Weights of a small GPT-style language model, trained from scratch on English Wikipedia.
Size: width 160, MLP 320 SwiGLU, 4.98M parameters.
Each number is 128 + 32 x the weight over its row's rms, rounded and kept within 0 to 255. Layers, rows and columns count from 0. The size above them is the row's rms in percent of the matrix's.

# layer 4 attention key, 128x160, rms 0.135, rows 8-27, columns 0-79
size [106 134 107  63  89 124 113 112 113 137 117 118 122 129 114 123 107  76 115 155]
[[147 178 135 139  81  77 155 124 116  89 117 144 166 120 134 166 187  97 170 164 152 159 170 106 130 135 121 148 161 125 108 173  68 139 165 101 123 110  86 127 120 137 115 174 116  80 176  78  63 158  74 136  62  46 108 145 126 166 124 123 118 136 142  85 137 216 139 137 150 103 127 114  94 120 123 115 111 155  95  99]
 [ 57 105 130 123 119 136  81 176 115 157 133 131 133 127 128 112  85 175  38  72  59 128 119 144 148  93  93 146 138 128 128  72 127 122 119 114 111  98 153 154  75 149 150 115  97 129 181 149 188 179 154 187 145 152 118 106 129  65 151 125 123 113 174 164 141  84  73 159  88 137 144 180  59 199 124 111 149 114  94 132]
 [119 127 155 130  91 124  78 151  94 135 109 141 179 123 194 173 124 131 122 127 170 123 125 134 138  69  98  82 109 112  99 140 100 169 154 129 116 116 172 129 190 139 194 176  80 112 149  98 120 148 114 165  58 122 125 138 126 106 112 135 133 158 118 152 132 128 149 124 155 165 142 135 124 125 161 174  38 148 102 157]
 [177 121 120 140 145  86 188  74 157 119 130 127 186 120 136 145 140 120 183 170 147 130  85 122 109 142 125 135 160 107 160 130 172 147 160 145 184 124  96 105 175 141 135 141  96 157  95 126 131  82 128  86 143 114 209 138 155 161 128  82 161 111 101 123 151 117 215  98 117 168 131 155 152  68  87 122  97 140 166 118]
 [178 115 111 105 137 133 136 127  66 140 124 159 126 105 107  97  91 140  89 131  75 208 175 129 134 183 142  87  93 144 101 173 111  95 141 108 130  90 123 127  83 124 116 151 150 142 144  99 154 148 132 160  79 121 108 113 139 147 161 119 118 116 181 120 156 129 112 104 138 136 123  81  86 159 146 185 173 128  79 172]
 [133  95 147 147 138 222 137 149  89 111 170 134  44 158  77 127 102 135  84 155 135 149  97 117 121 180 168 135 140 134 179  91 116 123  90 128 101 128 165 169  47 101 137 148 123 140 105 145 160 121 180 109 102 121 109 123 110 128 164 135 143  40 142 185 160 130 152  83 116 125 158 109 146 191 119  97 158 152  97 156]
 [135  93 120 162 109 149 109 125  97 118 168 102 114  95 161 153 109 132 127 153 190 165 134  85 192  92  85 131 123  98  78  95  81  75 140 164  86 188  80 113 168 100  88 134 164 168 113 119 143 109 179 130 170 140 151 128 146 143 136  79  89 113  79 181 162  98 120 106 128 145 151 109 163  80 132 128 109 128  95 126]
 [ 89 153  86 137 103 124 105 161  89 131 129 165 186 120 187 147  74 108  97 122 188 100  93 159 151 110 134 133 148 165  98 147  99  98 159 178 112  87 148 138 155 109 149 131 190 106 147  96 149 152 135 147 128 123 112 108 178 102 134 147 128 164 166 141 164 130  83 105 121  93 116 156 131  94 121 143 111 124 139 105]
 [ 82  98 132 112 102 147  89 139  96 165 111 109 112 143 168 154  97 138 115 106  72 117  94 161 113 102  98 171 161 137 150  50 119 117  89 124 130 134 158 158  88 150 146  82  68 103 175 149 165 179 184 168 140 108 125 111 150 125 119 113 131 124 180 194 162 111  58  92 114  74 123 191 143 160 156  98 198 117 153 141]
 [ 96  95 158 118 137 112 114 163 157 127 133 132 118 117 127 141 133 167 135 102  89  92 138 170 124 137  46 139 214 133 163 130 109 112 104 110 149 125 123 183  97 120 113  81 126 148 173 119 123 136 156 125 140 130 141 127 112 129 115 104 116  78 217 163 168  93  82 120 100 142  95 151  98 175 126  83 157 123  98  99]
 [138 170 109 188 120  91 199 129 165  86 133 155 122  68 134 113 141 104 204 158 189 130 163 124 123 155 159 117 125 123  94 175 105 115 166 115 171 161  87 122 157 121  73 188 158 144  80  97  76  72  79  70 102 130 158 175 130 141 105 135  94 150  85  73 117 162 155 124 140 165 111  93 147 123 144 152  94 154  83  97]
 [ 93  61 140  86 102 139  68 140  89 183 121  91 154 128 148 136 108  99  58 103  78 111 126 114 174  69  82 106 136 122 113  89 172 105  96 121 116 148 160 143 120 117 131 118 129 139 143 145 163 158 183 179 163 142 131 125 130  89 137  98 149  79 140 188 120  77 106 137 107  85 154 142  94 135 125 150 117  51 140 141]
 [ 80  36 123  71 137 159  55 139  58 145 161  79 143 153 131 161  92 111  85  95  97 140 145 128 181  92 120  89 154 125  94  86 157 109 102 169 140 137 145 147 134 112 126 101 140 132 100 147 172 149 182 163 153 139 150  94 141 113 149  94 114  90 164 171 137  93 110 119  92 121 146 146 112 155 126 143 146  66 148 144]
 [ 61  94 124  94 140 166 101 118  99 129 152  89 119 124 117 120  84 126 117  92  66 137 152 158 176  90 111 119 141 102  70  81 168 104 104 148 148 109 139 144 116 129  86  73 126 146 124 163 159 127 192 147 176 140 159 116 139 130 145 104 100 117 152 169 119  64 107  88  94 120 154 152 104 133 114 103 151  77 118 112]
 [131 187 131 150 147 146 170  83 154  52 128 140 144 146 103 134 192 108 193 172 170 167 108 126 120 203 175 156 121 142 172 143 111 159 142 109 119  93  74 121 108 123  92 140 128  71 130  92  78 158  80  93  79  86 137 124 122 178 144 120 135  95 146  93 136 226 128 161 147 130 103 120 151 116 124 116 159 152 118  89]
 [200 177 112 170 113 126 176  84 110  74  78 157 137 119 137 177 162 133 128 191 132 153 173 120 136 123 134 141 126 135 114 143 103 158 157  89 141  82  88 130  77 131  98 148 119  65 151 102  92 157 114 156 101  60  66 141 136 176 118  83  70 112 147 133 160 198 112 100 171  90 114 106  87 152 110  96 165 134  72 121]
 [157 140 140 102 104 123 176  56 141 100 140 142 148 150 129 115 161  91 209 184 189 164 110 114 102 208 140 111 154 147 119 179 131 132 146 146 156 125  77 115 130 126  75 147 126 105  97  94  78 109  84  66 104  98 168 145 124 194  92 114 164 114  99  88 108 176 184 140 142 123 107  89 190  65 136 137 121 149 158 118]
 [ 47  76 191 112 111 147  35 173  97  87 136 146 110 151 160 126 130 161 120 122 140 144 131 152 161 103 102 129 141 152 133  81  91 154  94 141  70 126 137 103  97 153 149 157 133  99 180 125 130 183 118 146  94  76 142 104 129  70 129 171 143 122 126 164 158 159 101 162 148 134 129 174 125 180 159 137 109 167 127 140]
 [132 135 135 124 169 109 167 111 127  92 148 162 132 154  85 141 136  90 173 157 143 102  82 169 106 169 150 118 121 154 146 177 138 139 156 157 140  87 100 106 174 156 139 102  97  90 131 115 113 138  84  78 111  80 183  94 164 181 137 177 141 144 154 126 140 186 121 138 155 147  85 112 170  90 124 115 157 109 193 126]
 [ 68 104 127 153 115 143 104 172 124 169 138 121  98 142 121 136  95 128  54 110 109  81 130 141 151 114 142 139 138 126 158  73 153  91  94 138 116 134 181 167  69 106 197 105 152 132 139 170 175 147 177 171 177 152 115 116 140  45 177 132 146 118 158 196 139  95 107 138 106  94 147 168 106 210  91  86 131 114 139 100]]
# layer 4 attention query, 128x160, rms 0.14, rows 9-28, columns 0-79
size [123 125 163  98 114 110 119 109 131 149 108 100 110 109 104 135 124 116  71  90]
[[127 156 130 164  76 119 125 146 127 152 109  90 155 170 140 157 116  64  94 126 158 137  71 161 165 170 115  71 126 120 161  89 156  96 109 113  99 167  97 185  80 157 157 152 130  66 119  99 142 147 137 120 148 114  67 142  79 143 136  89 176  68 149  81 104 157 116 131 113 100 194  69 148 176 122 172 125 181 124 136]
 [122 149 136 153 116  62 117 143 147 123 137 110 143 123 147 100 137 134 112 114 154 153 158 203 168 116 120 146 119 124 126 127 146 165  89 133 176  89 200 182  81 139 152 129 102  82 149 118 141 165  84 181  98  84 121 130 153 100 117 128 104 135 167 167 156 150 141 164 155 159 134 144  60 185 122 110  88  95 101 108]
 [138 118  92 106 203 122 136 107 143 121 154 136 147 114  91  92 120 128 205 153 156  78 171 129 140 108 121 133 108 145  92 135 143 158 120 140 121 118 130  72 174 128  85  84 129 156  96 157  96  62 132 104 141 112 169 149 169 123 114 172  93 179  85 151 141 132 137 170 130 124  87 144 117  62  96 110 121  85 165 116]
 [103 135 140 142  93 119 157 181 169 129 113  69 106 129 159 134 156 152  96 102 130 122  59 130 149 137 125 175 149  89 185 141 128 178 124 123 170 154  74 148 155 130 159 100  89  79  94 133 166 189  72  83 100 127 143  64 119 140 152 140 151  87 157 118  92 111 134 127  69 126 151 149  71 145 153  87 136 131 157 139]
 [100 142  83 178 125 172 182 136 137 103  95 104 181 111  91 160 130 148 150 112 124 100 157  74  89 195 140 152 164  68 156 137  79 164 168 105  96 142  95 101 164 140 139 113 146 159  64  84 113 133 132 106 112 103 135 121 167 127 134 165 116 151 113 140 139 143  87  57 111 142 119 155  94  91 161 106 117  94 130 112]
 [136 142  77 115  97 132 150 125 146  83 119 149 149 148 124 142 183  97 151 143 171 116 179  90 136 144 144 132 148 124 119 194 159 158 121 181  90 123 151 146  68 120 127 152 185  96 106 166  82 123 172 154 148  88 150 199 113 127 120 125 117 200  95 174  58 182 161  79 122  85  85 130 156  76 152 129 145 127 110 106]
 [139 200 108 163  97  64 103  71 144 113 173 121  82 106 167  95 131 116 152 164 143 152  63  99 199  70 159 124  25 116 139 101 185 148  70 160 148 109  92 139 141 130 114 162 134 107 145 141 133 118  97 106 128  50 167 215 125 168  97 121 133  77 130 159 145 170 148 133 118 156 122 123 127 123 111 158 158 132 128 142]
 [163 161 103 137  97 154 132 111 121  80  94  87 143  89 111 177 127 126 126 112 116 184  92 106 163 126 124  67 122  67 147 111 128  56 113 106 183 106  89 140 121 145 170 123 154  80 141 170 137  85 122  81 118 128 155 169 109 140  97 138 155  99  94  49 104 134 129  92 103 112 136  59 204 159 172 131  95 147  95 128]
 [140 157 140 167 115 123 126  92 133 117 104 165  97 134 142 144  76 128  94 139 106 159  37 134 104 113 161 117 118 117 153  79 124 138 149  93  33 129 123 113  92 120 149 140  98 149  97 137 117 152 143 156 141  92  45 137 108 201 149 124 189 111 185  75  91 178 124  90 131 161 159 105 176 134 133 178 155 178 132 152]
 [118  75  90  80 163 111 136 144 125 181 164 123 153 127 112 115 174 150 126 161 149  78 173  99 196  93 150 156 171 138 113 125 146 100 128 166 184 131 125 130 178  75  90 118 118 121 144 138 166 135 145 144 118 158 152 117 118  79 112 104  48 153  85 135 195  94 133 156 131 141 104 158 100 111  37 127 111  98 192 116]
 [126 172 189 116  95  96  78  98 123  98 113 113 153 181 172 150  90  95 113  88 127 116 108 125  87 163  89  90 169 145 120 101 151 144 148 107  80 133 149 145  71 151 146 136 102  95 148  94 120 156 110 151 138 105  94 108 113 164 135 116 168 111 139  83  68 154 110 110 139  98 173 118 110 163 204 161 117 169  86 112]
 [114 169 141 140  98  99 128 158 156 105  92 130 175 183 137 141 136  81 127  99 190  90 109  99  88 173 152 124 184 110 145  80 144 145 152 145  86 129 132 171  58 117 179  99 144 111 121 123 108 133 141 158 170 100  77 155 105 161 149  72 171 131  83  91  98 124 103  92 143 104 155 125 128 136 118 148 108 155  96 110]
 [125 137 130 149  98 121 109 182 138 127 115 108 140 187 139 128 148  47 139 115 181 113  97 110  99 159 153 125 210 114 136  75 141 159 141 154  65 167 113 170  75 108 185 103 152  99  96 129 103 112 154 138 178 145  97 141  99 118 172  77 175 132  98 112  85 121 120  97 126  78 167 104 133 137 130 152  95 165 117 143]
 [137 112 101  89 175 171 122  85 121 158 145 138 109  70 115 144 125 193 120 131  58 155 146 119 155  76  91 134 107 152 109 160  87  70 121 113 162 180  86  56 197 130  92 125 108 190 100 146 160  99 165 112 104 150 140 115 124 136 123 169 112 162 149 136 134 108 132 113 115 166  93 139 172 134 113 107 125 122 175 146]
 [ 85 125 118  86 194 125 152 146 173 175 125 111  62  96 106 129 139 154 179 130   8 181 130 102  65 122 104 177 113 106 121 159  90 112 154  99 205 130 152  97 156 111 135 152  88 176 127 104 156 116 108 123 111 156 134 110 112 150 118 138 137 129 146 124  87 114 142 140 112 125  88 104 142 155 120  79 122 113 105 134]
 [144  87 130  72 189 133 107  95 104  97 125 173 146  95 135 105 143 201 140 143 110  98 140 132 158  66  97 136  97 161 112 129 113 133 111 143 147 118 112  60 208 120  82 102 133 172 136 163 138 101 162  94 133 115 154 126 154 118 125 146  87 167 127 159 139 109 115 133 118 150  95 157 104  79 111 135 153  53 164 128]
 [122 145 183 166  80 153 122 101  96  95  75 137 167 173 166 160 103 123 107  72  70 172 120 119 125 153 137  97 168 144 112  75 131  90 123 101 131 102 125 137 102 115 140 150 131  79 164 114 146 175 158 189 109 109  84 143 121 128  96 103 129 116 172  98 103 133  85  80 147 176 131 149 108 187 180 173 146 146  86  86]
 [127 131 172 126 133 133  98  55 145 116 126 129 126  72 147  85 102 189 153 160  98 154  61 116 163  82 126 159 100 142  87  89 135 132 144 126 117 123 113  75 167 134  81  67  96 213 161 140 102  87 101 112 121 124 108 143 132 162 100 106 145 134  89  74 133  89 164 183 105 181 114 160 123  95 131 188 164 104 169 114]
 [154 116 112 146 151 136 128 116  71 103 134 141 174 169 115 136 105  91 173 126 210  87 131 126  72 166 114  78 100 118 126 112 166  80 156 137  91 156 140 150 131 147  97 115 170 101 111  84  90  75 173  86 169 132 170 114 153 156 125 125 108 105 103 110 178 171 135  93 101 133  82 117 133  57 127 162 150 130 139 173]
 [132 101 158 121  84 130  95 153 108  58  39 148 154 132 163 171 157 185  91 100 103 131 142 149 106 112  92 135 150 137 104 141 113 127 162 133 124 108 165 140  92 122 147 102 131  64 190 160 142 150 140 133 123 121 119  94 120  80 128  58 129 119 107 170  94 100 146 140 151  82 152 162  83 157 143 116 123 111 117  46]]